From a checkpoint of a small transformer trained on Wikipedia: paired heads.
Each number is 128 + 32 x the weight over its row's rms, rounded and kept within 0 to 255. Layers, rows and columns count from 0. Numbers have three digits each. The size before them is the row's rms in percent of the matrix's.

# k: layer 5 attention key, 384x384, rms 0.106, rows 260-295, columns 0-191
# q: layer 5 attention query, 384x384, rms 0.107, rows 261-296, columns 0-191
k260 066:099133106135163074144154155113101113121140130076109135102108143141196112100159165091171184144158166100092181151102183114183089171128088088197096190158134144090136106145160106121157170113104136134173148107142145145095105133092127095122161156128089129089139139159125103109133115172154108106156156110113135091161108124113138171197145109083107173195109133173119139157126147145160116146115096160162089166096091088152104142100154133163165108126126113126087106100123117102093151172078135081121131172121141086166041075101154168150127090138107092051116098095156190160084085150123060124
q261 092:101121141125151169156141109074124120151106133127110143098124150125079120109116111148099128153107137101146135097116139141137160120151046140120087173120101141132140112150097120115171126121110145076146202116068096087132168150117093111119142217089083088123172079157134117142123126149137139119106174131093126120139156165145147119161113136174153120144118135166121156113148061111224134098140070091123140126156180095177121186139116181167115142145070122091126089135155158146122098126088124172133044147074150087113077057094096172110133110104056150092157094143166120142131106138174124125
k261 092:117136189086130146165118107124158069116127089154116180145155150137108152103092090171124142167106163095136127181128137157114126150144097146170119124146118137110087164151102159106142148127085160101148167134128122096099148176127106165115175145058095109093179083172127121129114145133090123136132136139081131119094177151155177137122151115156129163174143151132107147138139138124185155095139100109161089163173141089179141141114102123161131145164111111116092116143094155131126103112112128118143054115052124099146088078092132151115146125196087105126156119155126087187130107136151032107
q262 086:111101134192162106154122106141104084095154146110151151115143106182177131149121091124120103128071045110165168102136139120125125202104099161178093150165073123111109152088137132140157105143078137135134171164072111108135136172137158107205162114138069116139085066159126116156112088152081136110127105124124165104175148159165141071211154122156098194143117128144178161131088071099178129083138093169084129098180167100146089131088132174126172149123115098099177166160128146172142101151063126079124107104100156059074096118096134193128095161112107157114141068155141102176100079094112093147
k262 080:125126126148162179144163101084102103066157126117128183142169162146096099096152132084158157165105092080119144163178173166094137140132099113154092145114111110137097129154167127085131180101080141083171126143083115096129104126131098096152159154110104082096117119129124165129113158170144115134124115164102181112105133152140077133200130117180073159174141141118175121171087069130184173123141104155036111107166095161126113140116094098089167161135058136113159145100137162128130132150081140117178111147095120086057097095131106109169122118118127107091142105127138160159111026124125100100
q263 093:118166143116120172100093162082101125089177112139101121125175156123079071109106111107127147146156126123131191139174173132077146119119061199092085194129085123157137150138116143133155104088086146107139123141113095081096088152118148118161170207106057115155184104168131121105152156128117140115128116099126141183156173133129105140115130150138160157161075162100071132102191110102152068133106071126147158079181085166109138182106132136160135130182072096059125102142181103123106109118092129149164120120118155101074089064175113176148096127086140140116112158157160128127158092108110121127
k263 072:133106165078171183122128163055118107096081093138148143131190115116112157117091128070143197165134116106124104159173129099105134134137086187182085154143110123185127159164119144148118129139092132077214153158160149102086146137154164170069139152056075083127128113155127152119109156122146079063109099108101127140103155119143161127130180148142093183143176199088139114135158125135161134117122072111101127089129112138130146157126148147160168095149114100117138125179110167091137132135096123093166098150093095091130056135125114150111139155186113121160140161126151084155143053101126061160
q264 097:109130122165169075128094076139175096137184124100126111129129100104130096136176120089114129116134131106122108130120131163136110098139141079192109139144098120129076102129160189135129179150071118155104177139118128106131089110109114130136123149130083121135117098162088164152147158148119105087159093029069162133096122211085171214175168169153105151188149126172141144133137102111143154124145145125067144158127132178167155168118143180069175140137116113130135197136155105130140148140096089140135124094174158114153163146079142130058078189109064092121209112163187178167116113162089088087
k264 091:091125156096174110117084094121139146116109106113142129087135146143148117084113062146169105149046130151165110161147109173101142123158101100128207136134127188111106106133156148129119108106163101095141148168077096106142149125124109088123121095082163148128100129130078067160133164115163174124122135047049122161116146176047155128123149137168126164147108145160061140203148110160187123130146128116091129123171102174107148158166117138093112095172138138206097141128175127081100164116167117145098115184180100086152146119085171105141088133136043170114157118174087067150123142093125182096
q265 090:109127165147131115044200136103129111118116101072148161070112143170169149115164067175089086123208073092177184140169094185111128117205099158116123144206073132117110164107159201192121126097098115146094122139120101122123091198127151132112092165104111126176149132129026135170144076152194153106133065130136110156159167101151163096176145113127166154139047134110108098116159125109161080121143125135156194105198125144084124178099165105133103128110166081159166145119162125132132157111049121182107112138138129138141119104152103160191089150181139182116082129105110094126146177144121148146
k265 073:113079127125139164158114086148082141141147144080173170094134117179096051132159108154161173118096103097103147116158079174134164082116130096093130172140129166112122122055138115103140159121090088096111153100149143151163125145079081140130094149129128095169113186086095135153182141230125120093114073147118167097095110162086074119134162111149132061113171119155100152133120140151143054161111127181132166051180102155133155121100177116154084147047194180168171177123144137148109188092080103195086146107160096112157124158166093116212126106175162149145101163106131179031096095100164126073
q266 096:089137106149167129024111145089138116094090086081068185056154142161255121160167125142103085145156099063118132107154140153113127152187113149184109164150114143134105211137150151184101126113123135132071109138107100089166070150129165098148091128140144144135085113171080147115138150105135181142134139084100122137124166107156136114198112155109135170145111160100095090167165139130151137144157146136092156126151137198107114188147127150114137173136149116150108148112124087147151133121092078104130066096082161130126174143083099128090146176171125139146101136072136109119153148132109054140
k266 089:074126123132192136051101143108219114117077091137140172101166141130156057120160042113055178141124150103124110190107135115157198140170046085124123170087084126109117146106151112087133104077144162120103141121123059076094211154078148118147129069127130138172134122089077092132200124138121128154093161113075134130121134141113152088146160163175170159106111102146137125203134069128099074144161107098148120103148116177116120162113093122135067106090099139160117141139164093141170134129112120166208159147117122126152138071137144138124173125119164090132127127112088070140097112159138088183
q267 099:089076126111125167140117165086093136074113125154152193082144149126088125143065050125115152116179141180094221102133153173102186144067117148117132159117118143121162138082128114125104160104191094136119125145156076111142134150080089126156147168145102141110115146137152072126136154156103119218124125227131164138144169114117103060119088125104126089191111123072098082138137134123160060133105126102168127127176102099141111145134130096163142143137125120083088160150086137146164112167056165131098132162167105096072068118195076162192184196167178179078124147077109145082134107075134124151
k267 100:105101142124119213157095123144140035120148108151125103146146159125098093097106034120121110100134138140084170100093170099159173128070099111108113129138114085116151142124156102099112169129110103122129141097158102090124107165151072126142106114126110135117072116080117134104152135167113089164156123181159170047093169110086090126113058093156112112177132096119150143105117131133201048117130121167170122107168136147164140163141144104118160123145128112094144130077098064178111142073081126118112094079122158137085152102145087173144155182153167110100116099141218119102112101140142098108
q268 105:156112122176088090098122144147107063158158142117110136108093111148188140140108137123070109067201157120135167138127116139130136101130153100088130179140073151098125063065200165139095174047151116167071068134163107181106119087091116169137102140180168118104162166119086141180135139143128118152141054138129149115115100081097129163150098086118145123145142043121131108112160137155154082143182157107117150164165071119118156134155156093103126112132152157112144190123121072212162182125108104161165129101158096150154164126139105160154142141154118127129117179067112164085150178159101155095
k268 083:139126130145135126115112094194127051192173163084074084158131097136124104144166138148119127100166129127128108144084150165150126095121173087064142132111115094124148096100159138097139225105097136175097114128151123167133134102102100150197109109168191110136136156090136125143149138196135092156183097124159195091101107182136089123165124095154138109077111081180167127087130124157118097152145190101146145116178108085140144085125127078106113120064097136128146177132120064186134154079122136132068171051160125191153171120139125163142150110122137061114087147158160148136160143136131149094
q269 117:146117121132066072086190140128150147145064161105185125127110100166111126118107195143157085113141105162161143162128119105175130117153125132108148094141157151071107164099112151163113101128166129183171118090166153167181198117208128138167104120115163135109128121096138145133133105105137121114087158198155097112089135106194120105097118073064139102106102138098188101102085146111095140085114149126190090158111126103111116079091125115104114081095158144081136105099123131119109131109135133136083166146107089158137082123171135159134138136168167138130134127109095101088156161110170167102
k269 087:155115086139101122153137104160130118079134124126154096125139118134078111148119179057157130099165106077114163138143118130166171140133098079172117126116118102054142144104157089141150199139139135129180130133171150164127130101164102158177161149141092102085131115129130138093116151153129114115136067225184163154053125136139087107105123076104089120133114124063232099081086105096157127123070119162160090137124135065147112140101099092088136125110089098041119130109125091164093092118138144129131132156129118102086094132153111210178153107120165101132116099105099182139121084176142116151
q270 123:116141123116180102160121104132140118123134131122097111132148129125118111091166156143096144147132165091143047132073106167117099085109101107166130115092117067164119128199153127077143185141095124127118157161083158081158096145121099155133131145132137143136123130156136101180141179145136142088155110038120146124136146198104125142139147160179127174132222121137125133157129103142154117140113154127083154122096141177212143156116119147114139171078086112122146126049161046107140123103133123092133120078146161079126184133089129076086079139084069129126162116155191112169126121172089111095
k270 101:130109176135157172095115078089159131162165101104145182117156122149133100066145131177130138145157147103152050146124129190134077136151092138110146191115122125130107111089138188077106095129111104066088146082125178131191133141142137140121101107083178188132090177092122116148177155104141168128141123028107125104123121150057120131121141211159152138114125106173126095159092098193124124158185116125092211125141124193129149077149149144092114146048129131183142144105194136101124147132133131134142155135160130122162194132109169095110088085130107132139128132171141087105136172090109168052
q271 104:139150125171122093084151119119151102136147126038093154119139161131174165123134085119118162104195089115131219049097134128165086128189165158118125106212082160107074144116206158136144137099065147147095108196145138112195100161106146135134140076155159120128063157148121116145125086106134108116109043093101076127128092101139156164182144080052153185165116140142112149087168128116106156091131179087132172176132142145158135110142172117107106074153208119122138130149088143139122120161065056124125120092085156165194095134105165177143116146099095140110146156149103137105181133151109147132
k271 099:145167138164078140103172142159094142115100112104136163148122137137142121146142152123155145102107074103113169140168143098176117154159155140137092136214112156131139127186164085131089139135122140143145112119154153109098081141164186129137136172125103069101173116165137200089085115147123099037157038156131148156099160102158120147166116108102090140090125172141177085070117156074081140106121117128112092169105126102144139137111138079140161148110107147071116146104086159105154078149114107086162157098082137113128090117138123164120164148107191084171150113140135161119134119141141157193
q272 118:109124124104136179127116117086128146113126093111162210095122156106125130177102087159119111104132088129110236083162143156155165167140114165139085141159110188114139137084091144157112117114134084092168148087114110103121103166121151101169150168137060095089121152176112144111160127152130134155103129176144152171110189082113138115156124116058120121160041141081104138145140148089070093138103067125150101122166152123135115176093149104139150130164136105142091114164113176147115106140082153109106105204109105137097048087167103162183158102160129148093154104087080139141162081114162122140
k272 102:111154114122128177140133087088081128063116111121139114074115179104109122108082135168159112127081098121116179122189176111173156123108143159167059136141134133158092142149096118166138095154129107095217125134120142100118120140156140105113127204142072159096146087149125093157121124122105157135132157131168138116111171110146104149129124132163044136158124155086132162133151122122141132100071109173085065117132160180092100155139186141138164139184115088109136096137101126152119129178139124124158041131060137093082063074112078148132137157144146135095145143147105150178137053081090131123
q273 107:098108115089163172126178111158146138085135116162092140164148098118062120110123125078118139212051161166127100166062091150123095139131087097103134087121096124125166121197115129067129117157104116087144142109088138097119191113104132101111176141153092122137127121118105144108117179143089148117118155062092132128150137158071115118119087206182128127108173120147126137188113077097141126154131087215114145114169144064162114109125103146130145174113103067159163087105124196082106119148096197123138159189111147071066109120105109124158113089106086087129131135154143073139110166122090126120
k273 101:145089151125151163114218175137146204138102121158070122169122112151141156103099120167122124156136143167140110093140107146131058129096153098150165099128129107135141152159158144089139057117100075141112136113134157117179169123143134127122132107147156169121115141145151138147119117082132122149172113046101089120148132114136159140073131197148161140123168178170094128165099151160158175130169115135064178127082122154146117084134132155118098119110160123175161128155138166085147119095117127173143111150143122084179173131083144087081102074157052151116154170123144051105130177114081111096
q274 125:151151156186108080161149146141105111085133157138078089160147091099089108087161163095080151072113125124134122121122126119118094093096115157121121114144099076181148121148184105062169119160075152174116162171091097141141130105148091119156101186119147139140109080140159131188136166133112159099162119059150137108132148184179093129101185094108141168152191151141109101080122139117185156069130141080086130192101180120214139125130195091122143102160094128100112136119140088109145128122089097083125130095122126119194121156105165106108120197160071114100172115190208105141165150146076131094
k274 094:141112186153093141129136134131148113096120118136159126160136075133114136160150093093119084115099103142136170125142126128152131160136103171128099162217068187134164092119163140115144140162115136086105163088145152121098091160158130090127121169018095087102132080168102083082183151167132136103152113149123170151107073166094052098114153070077052127101108173116115116079108116122162119132116123152165118129120109130153131129148184105095140132127083105064123134136109153123115089129056131121115113110100153107132093155123153150137128148104162081170154103185090162039172118130133144159
q275 121:099113091203088113106132129135144112109129126089137150105109116096148152142108081139076130086142074122084225101123174130155156122132143127115119147165103137091132153020176134113137108112144095162125126094182099125107130126096136126190126145130124116086066193161113111129179144127098140163124108197120113126067149127120130095139125068085124094144052117159137109093135155108103086138126123100138134108157145076150117104092157081169102064142169185079127126158073101179195142133055077149125129121128088152135047109160051204177175129161125172086145147116102153097164136133142113142
k275 123:159120135145107171138108126106109111078120139117129131133112152081145117176118126091205101133093075173116212111145141146157187140089113132146093140144112125137139152144113124181147147110124118141207123102175126128075109115144134110160139159106069086098144104148154107141091132169125110116089132215183138124087144127142070090148110041122104122162118084061184172077129163090127086048099109146115091147126168099143108164064110110144115124182074137083118087111081091141147113150078125093105076110122152118115075098124103176166188152150122140089099118096117199156088096106138105149
q276 106:113135121144185087136159174132085077118135123135137064131073152154113110077098155137042158122072105138102105188100134141118119148063113144089154082118091078185194145107174133074148118134101163165098109131168143087128168081089111124114091159143182162166123110068172134148126156112105130155134107096161156099127145158167134135138162131159123121151147147169099082122138112162212093121139170150071149121153132093180135124131138095089141109090104153114195136127124100166168124124163178136163143089113164077172101166135129114102165152108150112125139116161196163075170167173056101138
k276 094:111133157132152125130151152115197097163171154104115098157105104134114136138147119176108183080191108132126128116056158158103085142114106100095165106141091143148151129090198144121115174168142134188094138164153147101181162114097083130163105127115190144116100184056199116154164153111185065145157057132128184126087141118162144073114107102099138130098103103167145134104119123180169086128143194089119174173111146158140142098107094099087105104053120125122163161089130098213137125155097131122090120095133153163179175143129178131117130111152149119092101177132140115112142139155121138182
q277 121:150154154153088086084151173108105182128121151101109125117112144129168162112143188163122098109163069151180188087103129123136100134130170166096120097185101163161126137081134119141149137103144146181112097114164149149166127111149123141154100086165141162136094151106198160163132120078151124127132126136169122086100112066201148123134122037074125138093105122141154103035127150104135126101145163092156114191111167109114170122092154160147110061109175203097115135114082109155123096131134120103137157112102152200194125185151136150094169129182179152178095159141142159128168136151181144150
k277 131:171154120151079102158114128143061124132130136126128114149095170109140149151089189137192077090119087148148167132126138123183169135090148154118079113177117144149160129140158143174089176139104135154140101084136103160114126118156169139153092171187087098109185083123178123117061101118117100113121137161182149119096156088192131129125075041104115096155111093053183195045125147081123091075131163138113088180112128115120157142103115151153151128152119172109114118101091119136129098152130119077119111135101138169105070126131084125171186175136158129118083142111132176101072120133135123161
q278 094:098063119051158162131091125151117144120147081160114178154164146140160106127110116146170132129142114102095152121149102200074055132119078084129114142132094135109139124151115199137138099100171139111142106133099120080169123141143140071082149128136115112121104126161142138118152126157128120184103146090144147081138134134074105136135085168149116110170122110114136121192129099165161111173117114144094095124187110184083096135172115147126115212148099087104108113108177146140109103110159164159122106140113133095043168074149168087110104120047102123120170120147089156097153089088127098117
k278 097:131099109146119141131112193142178172141156145136125133176044098214108165156090153143098114127227161145136122095144099162105101100120173130076165149104131123106168093079122143120121097156167126165057093110125164120160151133134168081094084088185183150153106173107111126124122140125188081167182145113088116148132128169094104130127124159126146044111122127176122119098118125163106140165170178122153195146126099150096091097154080156139151129145114113196137095098190112159153159108129121166116215096113108168088199146149180067113123137104099119147118190150152109055110194143134182129
q279 114:165156181150047142135108136165150103191154145158043068156096135105102107103122123099204121088140124128133107184054145104136174161148135110087196128098164117144135133096150109139123116167160140158140126128126140172167131082165101076127091077097172107134109145066167114131119054163096127099139092094111091114098062129157152088106084076111117084095136099159154087102115155158113121102146160126137114112085133119124194124134124171128128091102172124060128112130092142085146167145232130171094169043144165151144195180136151111164135114099138117177125132181108126115121131086178122148
k279 110:154161131139110105132125098182098088179151160158072113199047108110164088171139208140164143107167179159144083075092098120130116115127117107080162185109143102160174107068129102134095182138136081172108088094089124213119135043090135152134100124104165160123166117114177155149097101170104096131088150147137148142109114175105156134116123090095149111152128074103184126080169186146129107097146202077161149135084132116120184118101091151149144112106150168155138132110138100114153175119117088114110139117164132167137153152159120142152184135112125104159168160168141156066106151110171171087
q280 094:141136118124099167090155116187124155117192112127123147150101098093131107168100091127206142137090132138129127106152122140127147131138105107143132157185141116055150141119090087107132118137136102119138152146098142139143159161103173202062134097145110144102095129093054106063087103153087059152131120169151090201156080083125121153110121146150088091123122166097135186156145132153201135131141053160119160090086132154156102047157150152088151125101100070158146158162159118092084173103196149201122148167155161146100118154094179174119165118169096082147103066121135078107118118109129118179
k280 112:123069143102129139042152126134135109108118109148168113108114074094077153114155136082123119123169163133163092129081109077108100176167153185131109100138147146135132120157094102095147105113145146143078143184100182100134178120128170104101104100122138173173081146152085111176139110119122082106061174140082088158175072091136174180151146149087165145058142113103058122192179124104155189142140117057160139127107166138144107109157131183127106109074119112156136162106139196047076145160190154140142164166137137144167147163172159106124074107132122146181137079171139112118130102097185167158
q281 106:126146093084135147159134178191057170103149137156061099107186173172104122154065067108141153150160151118062124181096134090061104139089165082137172117109152134145081090116113110106169155129099139127097101109131122127117086160092115135135079141167131143106067155158146180156107126162128071111143074107097121133126094122086182173150141165085067114124129114164103144151144113147131109165158120129147157137131093123120132063172116130109165166151199094163109096151098138133111146130151154032150117090162149095074068145148125200129146122090141100178121154119134134108099168186095109124
k281 091:162135123107161096128159170150139099108149129162102133070130165111163110176143085106141159122176094196078099204107155147156104134075181082114178173139113106143113107143111153139130168142110102187075119125122126142083097134168129097206129146106166140108116168120141103163090112092135091136177109083062131133103131105109136172151158117125127073162079070156074111072130143130117044095158135096136149123137132121159092172170157123079195170165146096167186089104072118141172135132089142064151122111130154112142089098149148169086180187160107140099113156120177107136134175159152105098
q282 092:165115137099147149128097152153249123176105152121094128166123148142116155106066103225095125092137140182089164184119146208057153109168110051095143140088116162126131073093168181114112160132159143132119143091162154148168142167090109079143186046195116110093158172156110080126180142175145118155160162117134146199124119144114140088078126127122102066121088146185140187128140132159112116159140115098135152092122125097090122143106107067128152113141103113100125155046129168115078194093116148167061113160167062156076148132166142086143098092076122127127062167163120135142144090140123136120
k282 100:153037132161146180141137164102215144150128151092160129147128131168178133174119144130165099114132160168083120087157100190075150145113091107073066127087152131145156102122163075141104163165152121119113102144105173169130148147183081081136114086138151179212124171083148137086158120128162111143143176096157116115105089119154094093139159115185144138150123139190123106109119108174146117113140154117143130131147160125121118128091095088134113152097115117151187087075124118142125188092140107123083115165145087179090146120130146120109153095114111119118086118208171173137129149132194197124
q283 110:088111172161082119191103098165119178123160190150087106168149124128176083177123084150124122099111165171117101141158205130106202145098128090122121093075121056134196137134162120108173130143101173123172166165127069177086107139111140180157160126130072165164123169111136100177138202195136123184093140148196158136102162132126123135075124110155152154121148136092145110140168121111122088144075132134136144098154140103094111110160172072190116123189082086144148150164166000142137151119101075142113119141133111158137133092138102153197111129123142097091119161102117104102147105128141103109
k283 104:063080114144094180128081082142195134078084124103166087123168071086077084162127073098143176097172158155114158115141103170108132136158118102081066146085089126096149139124145133095170188117164123130148192123096100131124090120095121139129135124124047126145092127125107136108105201156119130105131142170133163112105096105133090132116113147143136126142201141122145116199186168140126086166110146120167178128162136131106071085148138108146111162106081049147108183103177053142095123099127149184118167095201116148103176082187083166193134112126162105086080131089100096137091094101124076113
q284 093:137113156182113100120116148124167158112147126094084123073120146202127113109128168119117203134087099159120107151128202062141158145129114108113171153195092101054208096141142084133110196095116146120136128104233077133149117106127151191105152141142110118034135173114141094144128127160180143104126145147121138091175153108094142134041130139158121198125135132152181102152055139160120082139142114138128113158137144191153147177093128113078099126169103191182137140025136084121176079106138104077144090122152118100152154154130109102138131104144097126125150170148135175115125198147124125136
k284 106:126102138130122192168155160049154120083150152125086127111181131181100088094158101128112168218150108194179101114121166110140122146116094121166153143181101129106114082073102128077147158120136128107124149119170129135121081107132127120125150094174135145082107198095171101137117140155164122103119112139155169133115111126073131090139100133151136141129149152136159083169046086144105072125139089151120185195128139144120103111119114128162083164121072116174127176103125115155072120127055123160113107093191090107164191123132152149130092084076140093101060132152095168068132130139149105130
q285 104:120147140092146093049142054218187088125173133074174210072131121183137106122094089132119130119147125101151130141096167143075108114114133094090146139157156123065156118115100157137099126134120114129192129145151161146148155127088102087130092061147175105108105150140067151144050094149181115125199108130097088128053127086111142122143155106173122139149084111179101161177111112147117140112171129121123157120156117135176144106176102093060108057126141168117168113117148139147182125097161129176124173145121070175101121147137162131119126147112140128097133104084109073116142133153113139151
k285 104:111157138112126072119172123144178140128102145124077196113141107123162136013135119146130171104151135111171092147076157133117068117127159059119111165104129092103153105100152086126071129129083146122135180154103146146148220143175071139161111120136222081082106183125126150141101081105178085116209123172090057134054122162138117127140132093115139145155163138182145150125080105169123140100178148146170158100130137115124158086145107140090075115074130205146157121114143207146177166100095140204094179089145092139171123165101178114070096131155114117106137114131146110142118102107122098150
q286 096:176089194118127113159201194085053132098138113140165123145101172089091122073130123165174075164098093076130128205167143082163111107082123108155180157079126080138160135125111179161133124079142107137197169148142135161131062168129167134174127145116084128092058080126124183134149104110130112152130164138193145129119160087129148156076130108079033104151111163120138188105111139069190077155052127104108150158134113107106109101101131112118121118103126153146112137166110111126131104146111080118147148104168163108061105133111153159217122138152110116096128118132106144076061100104140099154
k286 107:165154143092092157117109139127086134116101142114212090080143134120095102078122171106220049073164060135076142128205147099146150113138111110095152144091176144081084132133091157163110136103137096106141124128104128155080114117127152161128122143139130138104150100123132137110147077127121187120116171125112149107121119047084074178145094096169095088151123143077180117088137065126149083159104098169113150139109142125104115126148115162123133119090128132162105099121152104113114183086131144140120185146112156152052134142101060127204066095118194136116163184114133189093109129133179148089
q287 082:105096108096121120164168150081133163088151123128122111134134118119107060093166114146131118095125140132129074154159106096134151123179091103131123115112114197109136115156107165156120121128143139119099120183100116111156133144110116169125145131124103076109121114127085115113126138128137134098152085119172173127151089076015150139113065136030136104086099076138132116141169154106110124211070137114173117174098064119113179137135069162163125149086081138134143144145132160099126137153116096174222153098156197118156157109101105127190109093148162135186118161083140160122120145135136182154
k287 100:111124117073110080137138114154157194151118151150133116122121064122145071102166134093086138131105139070150107183065118059110130118154143069129111136091146150147124147110090111133152119099206178144083132147119137150121166128100114148140111086173143139116116114134131105128206095128066163141109130150179118118112094095070142158102143174071118092074143125157145161209133128143101100236072085097134103099104063133144141121136103100146123097070143142107112118203114138141134129121140152141126203102192137141162181158092149092142060057088134165176173116154110162096084155146155109102
q288 099:109183077109118084128067131185173091101139097160103173118088117176189088160133146172136096145102174176136110085179170066081163118118124129125174213139131070145182154154176141127075127046144107125172118133126103140119080142084094178073099122165085134172170118069072140116097128122190099168161143108158178092142110079084104139070159167176159095141146099086115139133117107119122069133167147098202117145165088121111117158117158137124123116163093139110150144176152099140173128116151111165138189125149136118113195157143142085112109192102162148158135152073166111086145107130145138107
k288 105:108132129141148137160095110121171074151136107139103174073152137128165054133157133182062109101134164131223072121148145193090115131113111106097143108113110121159130137098148152109129168168081110150112168120122095147145120139065117136155131097132170111155102137081120117128125134085167113178194119158166174112094110140110104081138133119129127157116151132116106165137178149094120092120167235095176171206146141116176154102104124131120121141126093131111104151128160117168144123141101120125118195104135115133119175140210168093131096153059192105171132110128229131130162108120168108095
q289 090:076096092125119117136178139092138098141089137102163096147087149096081163151076068133113150122101106098126165141159165103094129129157086122152101070197125159185149126134189122055175154083102141108140150131131141108172136152133105112122155120134135135146089111104135143093098109111088074140137115109125111118089172131195168142194091125120121135118080126155109095145076123080145119092110133134061134126123154105136199086109126124152166159113117175144109134190112093113084098179126128118130168116142204105123067114131084155134196143166116154111128063183073103156126131154116112125
k289 102:111173111127092091116124127168105117116124087128108072145171173105086147111095120172153170098138100091097169167113206082194130076129116086135099058148150102142151117110179148082140166099083138130143164105107153117186170162093112137131165161155143144132152102137119111152122150177139085128107072075113134105118182132142149101111104102136133152072124074157139171126123115135143160094067117120075128064086119132149173110132156092163186122136091152113066155126165131121102119165148134116150135136136153148109087122091097140126163183175129086124171159146103142182171159133112112148
q290 107:102144136154157111110171142115149192094103142140144120149095113094138107148161119165154103196070098171137115171091125123186095135096083140150144094206179065146124169134087115166163154161104124153168168067118112133074152177159129161125101115109058087153160061094124103117123163122134109092161165071163147179136194148194131136090148101159102118089113129142191178085141123120086154073087192197150113102077114158138134136077124152124132132167110078180149147129166138108063147117106107124117126148136169145165105125107175061137094130147135151188159116080129081123154100155185132131
k290 116:129151161186086085125173143095113194039090147127174185124105139077136123134125147120158116191085098159129119150117098064180155139117110146183065139126179069150143127152108077161128129112151147083137123109099113133108123118197121141112148129173053124140150084103116148143114092080130161099108100105141125166107122127174133177101136133153114153156147154063122070085143123095141111109075157133079049107092160172127131164122182142122102112170142126126130134170107122107096126129133104138135141146120110096158068130129118067138081111139137196218139097052117102113143108057131116149
q291 100:092186084133140083159130134145131166126117076168138122045106168151106127095126148137091042150109119107103163143110043099150088135065160143161132146109123155221149180118111187114182134174128127160117084133140117099126103084106149139113094157195131128167124161098121133131143186095147139150062161127154184101091097083186120167181113157116136140103122156053123100120126159131137074148114140132139137101123127115130167127109227121141126150142084166113147151162148119141132136182143110103167118109186106132138076126099133088094153149138125116050094154132116155093108107161090153120
k291 102:140133104136101084161120163147082166111098121130129125057124153134180157158122147178142079165077106122141152139133118148180158098070181163132162092153128195148143146134132189137145075225173114146115116148127160101118097114140182129099083124152143106125087157107126123077074166123099159154132100093096128089109152088198146155146121133105119101145074127108123100034156158116161137122119144172159119170133142097168151133160194168118171171221123119106164106128163112139133133163095149088186154148082140142100100113080149176098153143170106111070110171084118160142131141141077109168
q292 094:212105184168131142128120166126127162126119125143137098119133081124112070134156125158172101132054138100146077156123165117216118138114111097118153085138179142164076150146118129115106093189106095106144110120164128126108086160142147131105147166118088168120190109145148128168136141139107181137106159049066109134151183099156099088051123113156155138169113148138143148103111192115121159116082165075167076187092165140089110153131122182122127179156095184122075157150166126117112080125151111136128107145129111097149135136128138107127050205146072127180129129158157164148135172125132155130
k292 106:166117164178103139118125200058099141107124145126105097118134150140143124096135133177132129127075098150161093101158154102231117113060133120134112094170119123135097066134117154156096126135121141095184112041172153167112081109152161108108153181144085145106174113143146112136091111116176171104086154125126090127111159085174129153152073126157108149181065098112155117102157114091098135073173136102113085168127180164070140172131142129131142180156087178066113111182145132131137097147121087140194071179072180125183090147171096124122139163119075138151138100123139119158132172143114094134
q293 092:162157120105139121121073131140152157058087123127149077124146207157089146134130158155127206120115092206110113152084133125145118088146158189123130197158093134103098120162157075123119161143138175141111118157219097139098094089086139160104115104150117181100153161156089110100100161173178210166117134146169131165128133085187177140119143136112153182163139166089154115126112137150103124073128092160197087122130161140142109132120148090045133081166146096146104155122111146128105109098118138143087146151118098081165151150143123149151148126093149113210101163113059069155106215153120125162
k293 101:153127095134132176128089135131138168122184182151119135174146189160149055226138153082113144114116086154098119105168115133085176099091131128126141153117163106138126132160173095147113163162098160119139132131109125145078083147068113138139084117221214155127153160131059132100123096150213164127112177147153154137142127102134132141111158149134153145121173112142142148117144093146117121124189098118110151138154135191098106139130117085100110116098111151148175163165110104175078173082149127150075154160151117139138156135133105109122093137105129085157099118127110102142092230122154185093
q294 099:114074141125108162131119198092140119122124103154077138199119125165143154132122111118075133118118169173070176106162069145153160151135155093123130165042069103115103140107140106063193110188136138101114154132101139140112139119102106156103117077152157175101085125172078125187106170104124136181110155193132150090078079092151169090120119145120150070117069143163058091120176131131147111179113140112086113103180139078123114105191156113174147133118141103091139034124132136155111140132085137188136135126186184123136117131161087154142180096176088180073127111089109162155168078112077088080
k294 104:093095083129128160138126176140131149145140079081095107161138172176115137149118051089118079139098177130078170121106142157132175146134157117092110081103043158141100164175099108105113146152122146141171149100119114109149063159150086133107127073109130149149102088130114108122159172187075051150111161172117123120125080126116172136131151109188155116101081126156089129179111088122183130160117069123086149098163132085103089129113094064148108140124143102139161136135136099150150117125094137164087123111127142101066116096115156137154102152129152147114108063119099123140092093188133145138
q295 106:165061168126110149139098089118124107128105155152173108124109117051178169150153105100254138179095163092143155133183097091072077129173149109173154147131171123116166081115139146104139072133155145088097145175117107155160149111102134118116135141056132108150164091091116060114109136118147098039067102113085140125192098058128149149164217113169128140124170093067137160086161125123116144154071079109120185113077145130130168100154145102142123160108103112190188111114090144066134157179138146132085089128121131115083142098103160122158145121135123149134092152171065098093104151128167143138
k295 107:160049168116143199133057072109090093123100112171187120099117170075159123124119144137173137148113155115097099225159084128070056142162143121157148140127204102141184088110119167089184119136148122108093119155140097175157156091086125131093147101066125157134166100087136117147131116153167136061078124120122136080148061093139129159136174100133131147111143135148144111119195140120125108120109142092132138137136120118160200110142197119147136135150123137138172123097096140098153138158158155068088134136143113119131126103177131132160157144052149065141149183161115091119165124131137163103
q296 095:142103126073117155134146114183152115189153112102138168131133074167126108127074120196178107134141123129104113142164135173139108118106112102077107146083130161080163095149124131133068098133227093109133155138154044127144135110098070171076148114153098096125145103137103121165148087099181185154165123129088122107109137043085108093113147154133114157184076120136090175155134132108075096150089152075169129135150132157127110133101125131103169145105123175082063135084152139151162086083120115198148096164202090131084098104119171069138121129147112131089122153085114137157096058099137175159